From a checkpoint of a small transformer trained on Wikipedia.
Size: 12 layers, width 224, 3 heads of 64, MLP 896 tanh GELU, vocabulary 8192, 8.98M parameters.
Architecture: biases, tied embeddings.
Training: a variant of SOAP for these matrices, 443M tokens.
Each number is 128 + 32 x the weight over its row's rms, rounded and kept within 0 to 255. Layers, rows and columns count from 0. Numbers have three digits each. The size before them is the row's rms in percent of the matrix's.

# up: layer 3 MLP up, 896x224, rms 0.209, rows 619-678, columns 0-111
# down: layer 3 MLP down (transposed), 896x224, rms 0.186, rows 619-678, columns 0-111
up619 091:089133087136151105077142126120151166118169173165135133128157110177090095101120188060123157072092115123119099114163108077128163116141195142118107121089173051134088100131130128120140243110121167124110130144073069097093153167102143158099107134144100090110144162155134128117103101129119146143119148139151156117154095197133104098112110112112
down619 091:098130102122116097106112162076137090180101094060121128118110136138132115139173099153127101087086136120140092139167107167122175126163075133104072100047086104165177106160139162163131104134184161182109097095146125111169125103147105090131147054113115079118158094161152127192118192150104129171164095108111159141168153087088128107139138220112
up620 128:106112149185064105130129129192203146120094137162129144152109151117100078092185127128120114132144112074081081160170156186131146166085183112106154123161175150115106094117148161193179107138130118160094130124094132126157099194130157108149145111075092043109108167092173193116145123156124116121153148178114118103111138101123137154130094122146
down620 121:159139147092158165156176162118127109137111077156097079074111105145104142197129152211156114128098126139129126119112096159164160115109131104110134080127179090128121106115131137129133063121171196109121098097142127126181149142104115159120085175117117150122194100114121123074097205135133105101199052154086179182120113138135149113179118054119
up621 110:106151095177167121131137114152128172105130130095183123095166162140125089164097174157127108190068119154110159117146104127156139077081133127136068153047111166114126067151086125108111082121151147085075182187121116089118133109106150099168145126123099179174110187082096061118138097150141149135116154141060144153169166179163164122131147159115
down621 109:095107127142127111183190111111144087095058159127139170097091114082114119120114141129131161128105126130146184104155127099050114110170171131112103168168181118118121173111164119178156136116139152152182142175114125120126121175164113078129162153174145094147118169186086160207128158135193151041114153147143128182148149063126194153118117132111
up622 101:119060095084133138125104190127126145104112180148119095170126114097129092156157095128096171162066122145108150093096093202171080106135085141117088091161139087116104098158107120157150086123097121134140138124105094175103155076138088125114133110114152171150152069177151112113147184091089166086102159126059155135107191127149174106117193116111
down622 112:108150120137107183188102131059133152127075029102101157198097132171173117092110112146127098096152123124040114128121084095116166152096140054105089141088066169119157131090139116092110168157186170123128088162132135101107146044125098130147152130168140134149172171124083130080105100133064133152180129179183062070126106161107144133096112126106
up623 092:122112169154071157098058117061106176152168075122155133114183160085142151103054133115097104130175154164089146178080163172117182138111115137147169121146086148115120097096106057165139211133089167111050102129147114132123145100106165056125160086105121127135094133108092137103140127127137127113074125122155165149125122135166140098169183130094
down623 094:121145154161130146153124146074155102085094080195087136083091126119170192048133164126102099089117086158134119109133097096088122109123166162129122152172131144092072115172176150123085080105140060127123131118027100087084102166123152089138123127110161153106145129084156096059074113093121164115112107150015147113111162140152148118153170087111
up624 087:084150127115046141076117091155121161107147143140067120064118165107134142146124083173165103127106151154118123178135081143133122094154092178172095135094030170125142161090167157095087166075171141128087126140095191147149193098139149095113127176147182107157193150176100147145139145133138190104147070147089152115118118119122173084192084123117
down624 094:148095104155138137156124077149150097131104112107115139153122147073056186146083143160208111135127192111107158121146118132172136127101153068116143169179089165122098101116132057130104131182135125120129111138187081170136167137152119158124093107135100105080130126141151136199153159077071157126152170118129128107146178133125186104102132151085
up625 098:131147109104161134133162117135108122200094139166132162077097149143126136163148156137071058148125114046141151106158077106143141133189078095141160148100093109128154187168122163134112126131082182096135116183129081153166159180139163170191095073122137053132181108118093162132184102187134104110083138136142154071111086069120083116134181094105
down625 094:068083080096106094125156142109078177151109152033167126189116109111122100144117092145195159134159133173161114143121142132096144100110185136125110126108063145101090100123174149038142173069145153120090103071126130109159147088143089059147091148112094201105095159104125143135130144174162132125119130139166173178087154165096114162164135184141
up626 100:096118059122118165105153127125194127104127156139122123139095116132156119124116128181151089063215133106135057099118137106190080118117104073144107152153091135110137063144107110169118118107151138127160127161146104090153204108096126103105105185218096127153094116149088067127149099152134145081132073178121148166200184105111119092120132047063
down626 093:086134131105132144058141131194095180148151099147145086154065171109100123139135153143140137106126124121096067125143103132154105160146112129154134114084130088094101166165143127106130120113041176064150119172152119168149096138084082186147132084085171077149165143087135111126110109143039171167089108158088099158169186121127130145091141122141
up627 104:115068170151145147087106078100147109156244150168122085084100102099147102120124171126101164083133107149086092175133129086152109111166149113159135152087146125151115115163093076091074191157122103139157173150161122125045081173081124135096093128147080143138100108116125147161142116132038164142083065135177107107159129172175102093132108101185
down627 099:131070146140099180114106133165078120114183084142090133176106125137103078159106146096130084064074159174076123135093107139103133157102178136121147118163134078170088140112157107144086070085168156068105205104090148108135172106177093094091208104093153130123139133103087122087135120102106121088168135124131179072146116087113097137151084146133
up628 129:159114113164115032086099108106119173175079111108124148133138125192146089159162135116163128177099105096088106175077109115140103127205151169168134136153150100199100089105123132037166092197135118093160133174164095094167123156087105225128075144135177090102068161111155151089130165130098124156043119117182097098113141095117131135171133127170
down628 127:175152167091121142110191055094091116113084146136167120101118108161160150106134143067195136137137161107110124189163131141071106092110159099162158138104154107119117134099162120099181074212131096163119127094169126189122111182154142178087124155137123139111130073181122062148121148107139116112059128118117145091099101161161126152129081076107
up629 095:093181100096142147087135087146150131140096158134149114138135075097080083173190126125127187159102130147145065097109174149149146071180136188141106130238130136147125145212149185155081096136144148170118107107098154154103154182128122101142126142158115151142120086123151155142145134168122133189135072102114156139137123138218087106102157097099
down629 105:158111157168152161121143170194080173126156100127142135130104147146134202098110154157107044141133078156078139120154111165100160102167128117125118128138094090107098107118099153098177145130167114151111110124164101060123104130113090134059124095095201105166144112128179091113149169139141126151099163135179154150204156166122138151157108047130
up630 101:146101089142138089147159161113143181092134149119074159071114138110142138127140126099082117103081142122150164107114150106129134120064042078111124174129228138147119091172105099089163134093108185078152150137149120098122132182142080145108145164203057128157104096170099103149153118071105074160118058074081094137159125120189202172128160154127
down630 108:124172143136092172137135165151085087155155054172186136162144138111095099098126105160132116138096121163101175098105070131126125076125073157118138131172126102105107128142167127127130145103098088158204120197159079143141102117169157089206152088128176138104097192104139076122132114091148120134086212164142102149110119141100153139170134114093
up631 100:102128193099091120179182187132114131192173148096149111135164155118110155159132146150154097167133073159161158162137133124121132092080164106183087191077130128100159152177119143171053178112122160085102143124156109124121099174154124124091095083177100115121099118188113095099146087130117128107137104164101177136120136162164092103088087123101
down631 101:114116116101123132140127140142059128149143116135162119121217167116148104091185130097127130088171161152107161120171106144097102189102113098178071137096133130151129185126105052074151131135137099112149166088130127146175174113132129139130094076071069102104149064151097124136129100115146130164154138127105186105079147140104071168070071144069
up632 059:109161133116121172163112109152136113157173061103102116153112094119137071120130198104111117139074064084155123102085119163077135106105172138123124164126159121157089126150106065158205135167144160108144100190132125146103158102171138075134145108113111133149149132149077229126111092144097126097110145096113128114119150147115182135108062096127
down632 074:178183110070155070139111138150162105177122143137137117184123125188089170127202074073121132116086124137097084078097192156065170180099088148101085099119098056217134138125060148162174098115122179136129085131179138119152126129106172121113130153157121109137145139097129112093123164114097135132113115099145112139133109139068059190125137216135
up633 090:129156080062132090125129128112142124132133128118157126159149076072100124135082129123156126139161132174121078120097136155106089142132172104152165150164132100058114076109095149108108140195126160131090125107090186129126147189150148086118186116036205176191130162101138141167121157105119113143100121181136153169129119161125092105156093164091
down633 099:163111197185150152106087117107097148122149136202142163051110102154081115142131129055111137094143169184136122159145137093107092114126146125110150181136130107114128121150161156152128128101155082123118124146101089132116114118121145128097104136092180094061202136102132083137139134153076153132118157140072129151142140216176108137077165120135
up634 108:125143121106133120178134102121130120053065114088127081110144148122119117145104079130127131103178187025128137060126147137144107116195135116110175139142126108126123154119104130172128161126159144181089089173090168163123161076127092158117112135169068137054160104162117129139147096100164144111071139116136140104096156169146133079094131150127
down634 100:136083137116094134182110098142146110129131135161107052093088145139174145134179154140101087180165205062137061166140174085166133167101157133161068171115136115129122127141178158135108122155121111098106122156113172186143065147110157165188094182134165139120129130126117129119109117094126144091096144110081089161057152115109082163108095172172
up635 092:123117072127106149168138183135140164114069055137099151051159091105129191168104133169130139146130122099104176102106089038086162117107155075072142156132121144108076121144110101187130159108186115140157138111125143115162160061110125125131088141150114136122065145104181106153122106092148110088189132125117071115131187151118157136129133159094
down635 089:099107143131159103128151090119133095096143072120123107100153122124132136153134150114158155134089133112113196121113122108142161162083167068088116199155108107177077118137066110191138133118131081135147174082204184125149105107111143172110099095132097130157106109094102086150164117143168048094147104166167145094101088139097122109180111132095
up636 084:092117161081148144162140089147134152140181106148149114155150101134160097113133125156084200145139106121101095167177101105124084183074131106102083146099105184133098120175095071107082068166105091089108110097115185125128111099098118115088128167153147091173103167137197062109145119095134107094159164117138143106229104133123126103175089108107
down636 102:137125128168115141139100182102129157097164140141119082098105093103151174163092134140144099120134119121127121138105098189131147055179142141174103062113079127096163180132131130101102114165111162041141143160103124112145127090127126068101110141045225109151103166092155162127151081107111151109130149125139137123117107088079154151132117122117
up637 099:188093134097125170152154143138141096156181111116115111200105172101163080155110156156144111070129148179133138062166119217142133130096119102119084153126124102123168139110107180161104134122110193095140116147193123120116105118133067099102142145144151111145087139107143073136107107134142098114181143123109172103160132123123082108149102148092
down637 101:169094103148087103136106139132133214114111160158150123092096125100139149156151168135181129154120073083150170085177112145125113146159128194140110146140172083169101132154115136123099138116109090171157143166155166128008167115072106083110060104148146143109130166185143116099161068126149094146132120137103110069104126161135095127131095161139
up638 098:154072092162103165103157087129173107171153138118099157133149068119176101125126102167137148136144124059182186119159112115168135083138140115118108139105156126151122087153101142116137151135135117084125086145117170164142139085160133131191097103126127092135078091142115119146120087155072080129089172211123136141111184142137148101098126112089
down638 104:111137135130116066092138107091124144126154155150104079136136199098154163100138109090177147154109077176087183062134115176091119144117094161135117101091126164120043145156142170130110137081107157135107148193148087153173106175116056084160135142154116112144136133090171132118137174146195161160170104096138198122122156106101118180141173167116
up639 098:082112126128095135178131153147124183149130108176067129144159126139168125188163177116099121159156109002060152117130113184189165152131148117154125106151148133115082147171177089099181118159095091118113139127116104127136094091105099141099121127114135162104126116105104123173140101098097160162063153123122153134128137081135081118111137124134
down639 105:119106169182112160102094183086132105143081161132103196139119102164142140122123114164109118087118173188188159167146122128085061142163125108107157128121074148059131170128138218172151120113149168134113127140131068091134130172146116122171109152128152067091104119144178124130097122114085120106119134187146143139121097111128178100136123125143
up640 098:125118179153074155110143149101158111083170098092151148147161097181159087104135121150107144138108152098114105056125177098089085152085113150146146072145149127118084141103144097083154163164100106117193091135141163156183120149147138119089132112134149136098151060152108010167134106128154172121086144064160114104150150126078112106174099098093
down640 090:106141121145167116147150113157111123127104132079115106160104191123143113084126076105117087140200176143167123150126127120056123124179195143156083144139108093124130138108120156136116100113062130073129132107114134168124139100106118154123187169177113163105182209147142169142137170098121095111097084204144138110134142077145099182102124162163
up641 096:145134128169115119043108105124183155107117101150146137170179104122126131055153108117138155143113149167126135150176184145049120148134108189176147154189166091129095162090140121153127072165159126140190100075087103168163114174144130154119191150096133100132143108168112107147119171166092131130080150142157103132132077115106186089105101138084
down641 085:146080137098140131120140089208107116116153190165107135080100169147187137156089134109117108117091155144137106072183097000157115142140124145161089152076143091135112138168165149142151154118114116116126140180185136129077139069113159090155090140127149093129163103068122145138118128114146166154132074120116128124104142136145085101113110127161
up642 103:111073096149103138143126109100135134159068127169131116151175085109119176105140131175140144130151117168171135124183122177132132075089158148149068137147068140118151123185143116115157160091068115092160108142083176091159146115163175134180093153079156118200154149137150159145137085107160127138092112123158106144109119123121145108177068129104
down642 109:164084144132078163108111175152094165102123169108116086102144141137105112069154072155116175101109122143114152176082066096146138160129167157208146168154079125131114080176135104129147127147147124092149136126155085173140109056182150135140140162127165114123141105117113093111126100141197084105100102140112118169139094107129158147151148097084
up643 103:118182097149134146150134132139034114129122138111110148101063079132081167146149104188159115123105115172132107111134140129118133125122140101134122143169109157092148053132075123166137150126134092157155153150152130108132060135130164169167093125114074112155116099208141150077142135124089158145117136137063095141024141100176115153149129146091
down643 102:163096165157093159128073110133137149144153118124139125118145126097125114104126130154176164169144132037115133115085135091153121171161078148144185151143144077095083122130155078117192127114080080156125140085176201187156146177132078100129157151130127101102092143121067133092179113142082129145157148128137056135159123115119102156162160076082
up644 089:112146123168125162169163123102171065113163060062118157134114087113107181165111118071075133081113125144157093078076186145148126164128112101075156104169139119105174178135125126141049174067136124141091136091112120173065104132160150107100123134114097149078076069125137153095111080104170093083110143091113140122113094168193108070167075102103
down644 096:123149118141110079078148151132145100182068100100119160096149171128104172081144121127137116127129114135072134115170143163133110084106098112153097179165138088094130150100123099122105097111102166168159079184126107105071123127146120170123142137115168172152157170181164161099121167112157133130056173158166092074162176184153120080147139150164
up645 100:165069116143134131160159110142108106131198122106105124145111143107146155090104139099109134128156152119143132135126151097141122137153132151137091142120081136131069122088131149154085104132093134125130123074101121112125141167116170095065084123214114152070118117177172146155095080126151204119117114178134105172159113174121147127098112131114
down645 099:128088154152168130054159169149157101110139166145127127132129133123118121122157095084112127093134179176094207121133121121128120194171183103134109160143117123159136047162149132172141190094129154135114131168170117129140124119149109109105086123126140204140170160176113146141081141135109183130086161156185150139123092130070124092129118180114
up646 097:085164103100130117140143207146102136130103117160099169080129150042148063162120152174108142101123095056103116107132137144107161082151130184152146120155113105126151131073121083069118128114143137189134140126117150104125150159116156143106091105158206141097081108117171192142120143125156078104111176082134180124125124139159108059193107079121
down646 093:089087129117166080088167163133156080104097102159181175173095107164108174112072132086171127100100104182131113128142107181095189172130130106109150153161156125136159113171114126111144137158098116057147177115145113112118123094137059166139128168113179109180134114104110110149096121125155137182081139134182156156073125074145126134113057155172
up647 093:131162181114174139114080108136149107098129144166138119103149144158132175102148055133084101118099146130136130109162115075140074185153068101145131154057124163143088096173118109145126157133119130079086132101132109132059039113115115186116117122153165147137101121108133141201139108088108163137129081128114121054143111133172139170128147136136
down647 091:121073123048107138165142141144177119119114141108157117149131150101096115145084157099153139176139113190145138111110146171140133127126146155105149080207174172100077159110129090117107094115096170096192116147155155108157203126121110112132114172100107164080147149119174129133163144173098060124126105135087203134112108128098072166150140100146
up648 103:083061076079118113105114137101109148133073128103083109080136143134133150143155156106109107104130146154157147137146106129126054083114201130140127156107057081106131150146127146182143207158152083100118110070094161107146114123131142133122152070179144171158149112074103175176152156114111118098166199130122104170173131125096124127081149152087
down648 097:119192111139207087143132074164174130107105079165135098134134108116077162116190168153075138092089089173074130105097109145068123100141110102104167131103080131063136136143163183132172117124171171138145144149190134108181083109148151203135107131140105101142150150109166112142109151145079104062145088110051128152172135132097133139153111138159
up649 103:158168108103189133139133099134133152145153107134151120121146196123165188111073160142109130139130127103164103095130124179140151186079100114054138123142082147154133157165152024138136137166164112146069148190109087178108165163190138145221086094143152170133146140148094116099187112127139114137114062130116116095148123136175110114133123116130
down649 126:159192165095155166131044153124138162146131146115164125115103164124163157133112187144124106157097129136179124155091110147066130153093109180124061156141084138104108174116106140103166103179169099092140192176122135119147113087170132160124112120141147110087105163132103064103152115099122105118139113115103107096167080190218162116124141153151
up650 101:174128170132127145112116108162189134138203128167096099103125111069147129148114105140114142127158078183136122131156149175118098140213170103146118079139127109130143135104142119102106116142104196138105160097181148143074095189116137119077147123140116135127088162139217151123069107115166079118085075145108125142140143066136117161127112196130
down650 102:132149121131093097215134167149118133145096185092103178154142072117096130176169149093147097177147106141093148144082156173141169125147099113142124121068130186135146132125092066112128065134096130127138133189145146075118144111086105130135130130107166166090077124122016131089143087187105191094206145133185113113091112151109101104109112109099
up651 094:179106074084143128105126135127161163169120087105074104141073100145170102128128038135146124165123141095107148164172107094135109128140088157064123127161101105105095155170096195120128124128143197150112109143068084099103111124128149119148112160152143099131170097137122109174091134132110087155134122159088091154100165105172110161088132165128
down651 110:103120112122154109132131144163122104124149161092175097127126111089067132133097100141102164167145083120136133159103178100108106175180101140167062151123135134134184096139070070145108142173173093124130121150132158176156098147134144111079080099166150099129125167142114181146148085135186148130134099087120136165145127165106180121107138117109
up652 099:093096108149120085112141071117180170090136159145152121159118131109133039090133116147128135141081142153114139088170106153077137144086119190043104156106186108090155158104113099185212116164188171070143176074145115122132090148158088115170120141120169130162155102068127140126129132112103106107088140055121070114156102126109167162139133089146
down652 108:130148180100139114181107103132119163124092164108153147137100150144122115145097143091097095149143100088138126150144140140129130102182119123077154167083095087158069142126137128088103112072127133140140094116130181101095121075126072109110139135139163096112154179057116128120124126149107119171133127198138129132098126127168097124145120103070
up653 101:191112129146141159143155130124111150162129097158142060129136068112179143091156073115174154073183121093132080103116151152138098102132152163130152146123138071149132078114086173183083118158158171107117106081049124083071200177114158147137116138104124136130159106159183096135154170138107118082143135128136139114098125077152103083067137130112
down653 099:176136071114068121162165067101081207111158141170093139134132198138169078104120077160119093118145166134093128187189087140111107139102118076123123130071099062132093110116077132164123140129155175137093109142098134083137135176105093119077187167176095181131172108141140139018139109130095073089130109116153110150117113106162094082146149127144
up654 103:107137177102106174150138121104165160145153113136093174066146136070097092136176135132110162089142178095108094153171183136135115130126112126116109165137107124123111106088138154163150126155084124154110161114046175152101100145123086144164128069146187082136141113166219120069099085097174101043159137097111213110142148152124137114150079111113
down654 093:165141139145161133146130151148131087145074110070163097191167111123130164095137128097140148119068124112089107114094094159148117154120130147134130128168114100131113128129110167148163138113146130199159128143125126182094122128113123063134167129050119099105133154162102099129076166113158107058117133131142131132156197122109168069130154103217
up655 117:139185085164168127124073198130136142150112103153145174083101112117122174102146177180051157160070192106147117103132154101141123155141127110106209127182146141106162108131159125065130148149150142170122130090112115167106133184165177122126192158159114124166084127130129145083116125058180085113092113194126180128186116144148139151119118149124
down655 127:133129130089159115152095107168145139122186081140107148123065178129125158128110140166109099099137203140113108161125089091183121141121145092135129120092127079124050141143166140214114130056136114146207133149105135132173129116131097102148093116151116141093084149089152085074092061078087091162154112115156121128146137110115116163080146104120
up656 089:160089168116128116145097114109128073161112052154181113143163117167084106114141102162119059130094124111134140109123143120125054084110104143166163115084182112151134157145131128104155131069117148117222151139128127067116065095140146098119168115164121105125100147106088111090071111182150134134139034153172183080133147098132130113106111079142
down656 098:153126138227134151078149081076163147159077144097121073101132173148128197145138176071153127127123181112189124162079132117086110158076127155163134111116134133110121092146099176129082105096055065155107145134163133171169078122136153105106162103118104152084088106090119063188168096148085087145079073124122126115087143145162183071125139109169
up657 094:130147079098138164142133140197110137140132105128182154160120111189164091113139104142081080104100105122125119152136147191078162147143144157131124086163068168144115086118142202112154102130106138135158180117110137152103082132131139148174147096163146120169123098129126150095120182174125142122178086152115089097172181124155139115128103097082
down657 102:145124095113135161124139083077057137130132176166158174081164109121132130094125136106144129123155123114171105176104176127162162180108187183132120106144135178142122086125140135128109080157134107172148160155079121101144199162120104111125119166172087117117120093107139174123105158166139171094117057122084122109112099180193064141111134128094
up658 091:131104118172166171107126152054106138106165097176059107123124097113197105140124098083152168126147140139105086125116133108120102112106166102151162175104101187101074167045100157093125102132153137102168142116106130137170103092123110122082114057114134156107202137147122124152109139101085095168085153178097120065080128153110148114090134153113
down658 104:115062085130137097143143164179120173158120114105152120142102084153128109115088093112134084126124111138095096131131107142090114166143178144106132097143149124080151081155096199139134127197130159139123120175151102143121082238102103114138081119125113120124130172178211132201083146135165076140121115139140137121134137165160177102147123108164
up659 101:114119143147109147153120153139174122158128133108068071115127163140127097176186171100129127114119174175141113087146071141128154099082104156138179119215130095140115171145062098121138153181154167127159139115180150113103159149186135090109172078121141116126117125160102083149113165177083070091132155109148118114140114125138156095111092066140
down659 077:096099119132148137109115162111100152123091106162125150106118122149104160006188097109087110120123130099074179121116076066106102100120130093148162138158101089130126133107154193078068078108118119182082048153104126194140087119102102139180100114125126158089131144168193145099145082124162185163119121116120101156161186144120119170175070178161
up660 098:103125144150156109143160111113110147171104174028099145110175122086174190113147160092135097126111044125173120134108125082113146099093131146128111172205124168191144093111090096118086125106068137161056148141157124092084117140137130121136146134168117156151066091106154117128156068159127147112112158124035131128185125194120135102120111144129
down660 099:140103164150135082154163125129148148152086152052135051115153222113130157093070152180122154096122127140173159141109113059157145107156192147135137124119095180087103109120094177102070152118089145186088141158100105103092149119095118147178184106192091103117114105088157089164114152119179128116091106152180104168123176068070116115104120089146
up661 103:114142116169146082150126151185127103100094131147125111126142138205087160130123135107133113127143072137101090112125123154095113149134087127081136220138133124131069090108145132093110107115158073086100150175182084203121119116120126159153084058198117125143085143174117078158109103142106135115103150092136153105127130105145167123162136104091
down661 102:161152089179143140090096111128163201087153135136140133157101094116141091116088093144166142083104182121106063141116118163170190136149148063134149102122043107152125167135162147114116110144107172141086110111141101075171144152162158142135162124156069171115135113126174174089131066146085163162102137071129153133164130152129039180133097081116
up662 103:153124171129144126138108174146156168119120121107099109193174134124073104171146167084176151099137097104158122164145147149146138135123166177036088155115179153115077075124107103142131159106055144084124148188139180100152096143140107110132123131091102123166090128137162186124117147120086119145183153117157151076098093184093114169167090116109
down662 100:097079157129179114118113081113109131183118162152125122148155141102087085059097106092128116118130195177087147155154066110125149171087142099121150196130088165149115154080163155139132150151122113135113119114174135161138125084113113100152131095196155134145131135133144142092090141141093133120108111134107075141148156082116131119109084182100
up663 089:097138196077148139134068132156145131160137152147149139108108156126120138175054116150131095111111168068178160139093129155157142100129106084185156135160134204140085123137086098134141129157125108138063157133156159095124107131157069147134115102137179102090064165115141170114142140133144116182110179132176153138191108123132041166155116082118
down663 102:178094077133134069185080114087151143090152148147113168166151098114145108115114108165157214125144109110141159146157140117104097173116066193072160112189153124139135119128125159208094106117122084174156111117155097151111147207156087135158097125110120143115133147110177153106126085058188101098117126141121114110119148195109190168122166106144
up664 115:127097149121103149118139093177216101173115097046150198131083132083104114083134126128120149128138086090170098160097080098122089114099132135139120153202095143091170102150134152111113175098111174205104134081112147090117164201151175147159165099169177134181144143098132149130112098075129130124129113169157156101172102136138112061087179152110
down664 129:136126101096137089070119066118126136126136102131060175155052141113098084070110073123112126137138129078170117155094091068106142136070125152158117143148102107104136116061141132084127152089110121161178121111126152191144172145141147161076184120169139060108159196076071114111103186107169092139088093140186123098172124146129105051123176123136
up665 108:079121110129091135105115068146141108149142133114079153079124047164127150144120119107141085142118122103073142102102083145140124092130191162178143066127152164096153121126110093091158125182180162151095145133085114117104138125124091082073152138120091051110109177182160092114156171147129126108142126185122121098053137122164118088076163084065
down665 081:134117128099090106142083098105135143169154187105158167120102159152103149077053154137112132115126103123139141127123117115168100160092086097162079123090065116153096128144081159148124153142155140146080120102142146116131097130107148138057139111136114184120128111145103081159169126123123131191049072097148088183168074118162151096138095135126
up666 097:081140091096098076116093144133151150127194095143201089149159093117086131098178203093133183121143071113135080107143130130169129090111144127137124161160133114156125114133109111144123162180163079172125175131133059133136127095121117082114103164143107096099177123099128118145178192106165110151045195152091097144097179079112121148117127123147
down666 119:125159126080131138137147190081106164147090113089147138107086140166145205058167150115098135146160136161136116162122124146193094126167172122114089131134095105113163141153153084116174152133169100116067160044110106158140130124160140072148082099103119105086107135150146121144170122151079132145165225109101126145090155198142118129059180128079
up667 105:097153112095088141131131074137188153089119152163071172093155130112126158111180130157109102150145151143112140129182177099138156164112152074136145126150146102125083098121152100157161126133135130110125145166201150150175128098099086131118088163071135077123172092138170176124135133109120113169162098074120138147179151113090170128144146114111
down667 099:130151128085159093101126204158063120111109149109146118115130140154173174155108152110084143135112055123119088143094116135123110088133096146117128132077136151157104151125103113089044068108125140150166152110125099100116118116191162145119130106088119147153117080136131108170064201116113134117129091157137091140164148206129123089175117173078
up668 095:144162135099148063176129122135125167081163095084096118147100136181119103171074108111194142164141093099166120096194189165110155078132094195172206132124146072130148098158154157167191132185142165102146131093095158089097139131085090105140111102115095104086088123110086174135065146159084143103090159111188137078076133159094170139058176087127
down668 105:088140144132120094112163157162105107141174125113158170182127113119117138133068101190111083119091102127119074171144133164103155096116117144156126152163123197162104180123119115086123106084066115142108139103150117078152146146152133107082104105114142065091125155193176141138111158127090186145138182146147149091111165165125169111081142092116
up669 093:104094153105191158113085184191138186132157097101106143162116095175137132151158124105061118096148072099108048153095154173037075084116128141136128082115104091140137123153157108152096150132151107111133142132108119117150134112161130119115167109079157120114102120139174207176146117089169117100128169077134124163179144103109087108108164104099
down669 110:099151149159143170083116169163103159102132111124128128126139082117129117161069123111158111091164106126099131173083130154103138134133099094151108097086128082082143127092169128109088130153180131071171156171133133078148158114183122113082068151134134157180121106096120131150133147119113195127111192098144134133204157081122057147169121139105
up670 109:167120148152164141159076128065122107129107118090174147192091109076112155170148140169142113129108108084108176131130150084170139135088130167094145201090133137181147130161125103117154107166178116158149100120079101115150111066087119120176134082111110127151165170115109159138104149082166160133144142065118127142142115166119135082144140140115
down670 123:139129091187113131167130121104128138141136142134167183155156137144100134181112155207114150116077102144095143131149172110123199161226073128128102106138180127092140175107105114106164120153174055057120087140132112144136189192113155173144067121170078161140182102122135150099122085126146106126167095102117166160134136131096094129107118118072
up671 095:082169147183137128142161195074134125073126111138135103111078141155223158180101147182112095127104151081148133126143153109087135128124172086129120124144132112114121122143197121122088157157081121169149163111072134177103118094124121121184133134199117115204131126111124120111111190103155078121174121138143136093112155113159116161068112097112
down671 101:159141158145137134136039083083179091100130148103091031107144115132124112119099133159140123153178150145102097205139180164121107180090121091129073082104184065120133147144114094188154131139070099121074115121094149157155165140126168135162112130139119080088159089132141114109144150131128170146185123124067155087117169105139119119151072069113
up672 113:152072095140151178104193121116082151118163084138199125166168132137127174120088149149100144143114071113129090134160074155152117117143101128172091138091181148182157092129133058120164138149109149067090157108117080121118099160158119145109137119108088132163141159096118122103104119174149090095106133173074120120137089126146194114080077142172
down672 128:154185136100155133198167130082142136119141086118124143156126156188074143112107146152101145147135173124134119119157115128110108143096147126164076106141186129105114104143104108113184128199151102110106120076129120125091175118140107063150099104087155145152135110086074133141118056066191122049134101192172101214158139169083168152123130144149
up673 092:120154161128138181156104171126094122179110145176108161093115118150189152115126094092193080173136218177102121123116103107166174115096167087179149159162078064099118153116129129182106116125158122103136141165127129086146110107146160115126156131171107153119127160212110181133132156085103109185190092106090154189104114177073111086062124097120
down673 095:145093130063112148110129096127163135143083145133124122104136151110119123127095124119089141089183159131118080087149070138162109152126191082143091142140136188121105099135110169124128093095149162126106134074170127105121126117131104048133113092169086165157133140099128154120120072091171037144229104109129159154132150151144086124140125112187
up674 097:076084158205102135093102107131100102148138138121101175097171090114202124148081145062134160094123169112120118119093132144149145148154120155087101196095136089112138135121133144169120157171100132114153149093081095140185052082127154111118152104202173133170124148114155092106115127113138104173084194113103084117116137133155152133100143095133
down674 092:115099132110091144110132076175092105120080142113215106125153186103140173119120051083169105123192100090127098129093095139062157106114167141147130108050140155156135136102145160155142195159102185129156113105105082131080122112143155123124091155125133144208183198113118117149092108160136096118150124102130107173201164170079117110150080136099
up675 104:152113182135126115180205140177101181099083083093147099141168105146088145125154132119178105154125081127095148108118140109100071094140083167138085127129172119191097124158152162105104092196014200094105124129160093059091198151163158129192153105129143134106112187125130087174129141158152082136120121108124137160096167113135174149150168180101
down675 109:147101104129171151099161160090158123102120181090101144159110096103146154168081129204141069165163092068164132129035092106123104133095100054106117104168157139104107120091163120084148189109151110135146159157108120067101162149114117097124190140130147154140077095131105092167147152139113124055107104116100173140166113109092147110193124101148
up676 094:123118131108043077143106151112090103111102079108164127083099112075121085105135129149125140088164110137133130189167134136120132112181119098118125099141140149090088059225163043099129149143143104158125064141107157144134101125084126122155137164127159136101117134109150203117156116118112191195105128109170125172169092157131129167143068150149
down676 102:162104096145116136169175123128118098121204148149096139146113134147156111120121099145121159059142100160153114140150110121139131181121114103137111154084082147078128131147146104127167124091156152110130131111158184068182072168105143179174189171093139109120169168118120163194122110078112156144040085200137153052155134161111141165138138102138
up677 099:183120141125128148149077143091081109133113151071144161189185148147154147096175108076168121148094141218189094195096131099087106109110154109155176156122101120119176122142146135205138091146105095107110083150130096138128149194162127128141088074075107096113151106121095141242129107085168145204111140106063130143104153137137106108132111178071
down677 088:110149116117131155083087121116156152207109118140141128093128142122166117171080177135148083146141110070100159110141162126154171179112171093110168195099096110175097139181106149083167136147094153142158075149180095145140116090100135174109173089098073136122088156103142079148153135163109129122127159112166127136073132122158142070151139147140
up678 104:087124100090152165140043141066163102149127114094177134126127104157077115115175114107131166118077104100153138154175123112191137156155113135157130111138122127137082107168132159123088106163128139125127134092109096127145146096125192169133051084117164114183111156133117140128167099130081137191102105087135108129127178178095115187109158169102
down678 104:143203170116174089117128106102163167093158106202109122108145168092148133142134137124098158104115111184178116138160129106111102116067119162080132192107173075137174150103139120160147105152143083101138135153121123120124077208078115131134130167178111092117201108095115120136167152082060142158154120114096156034107107087189115094179130148122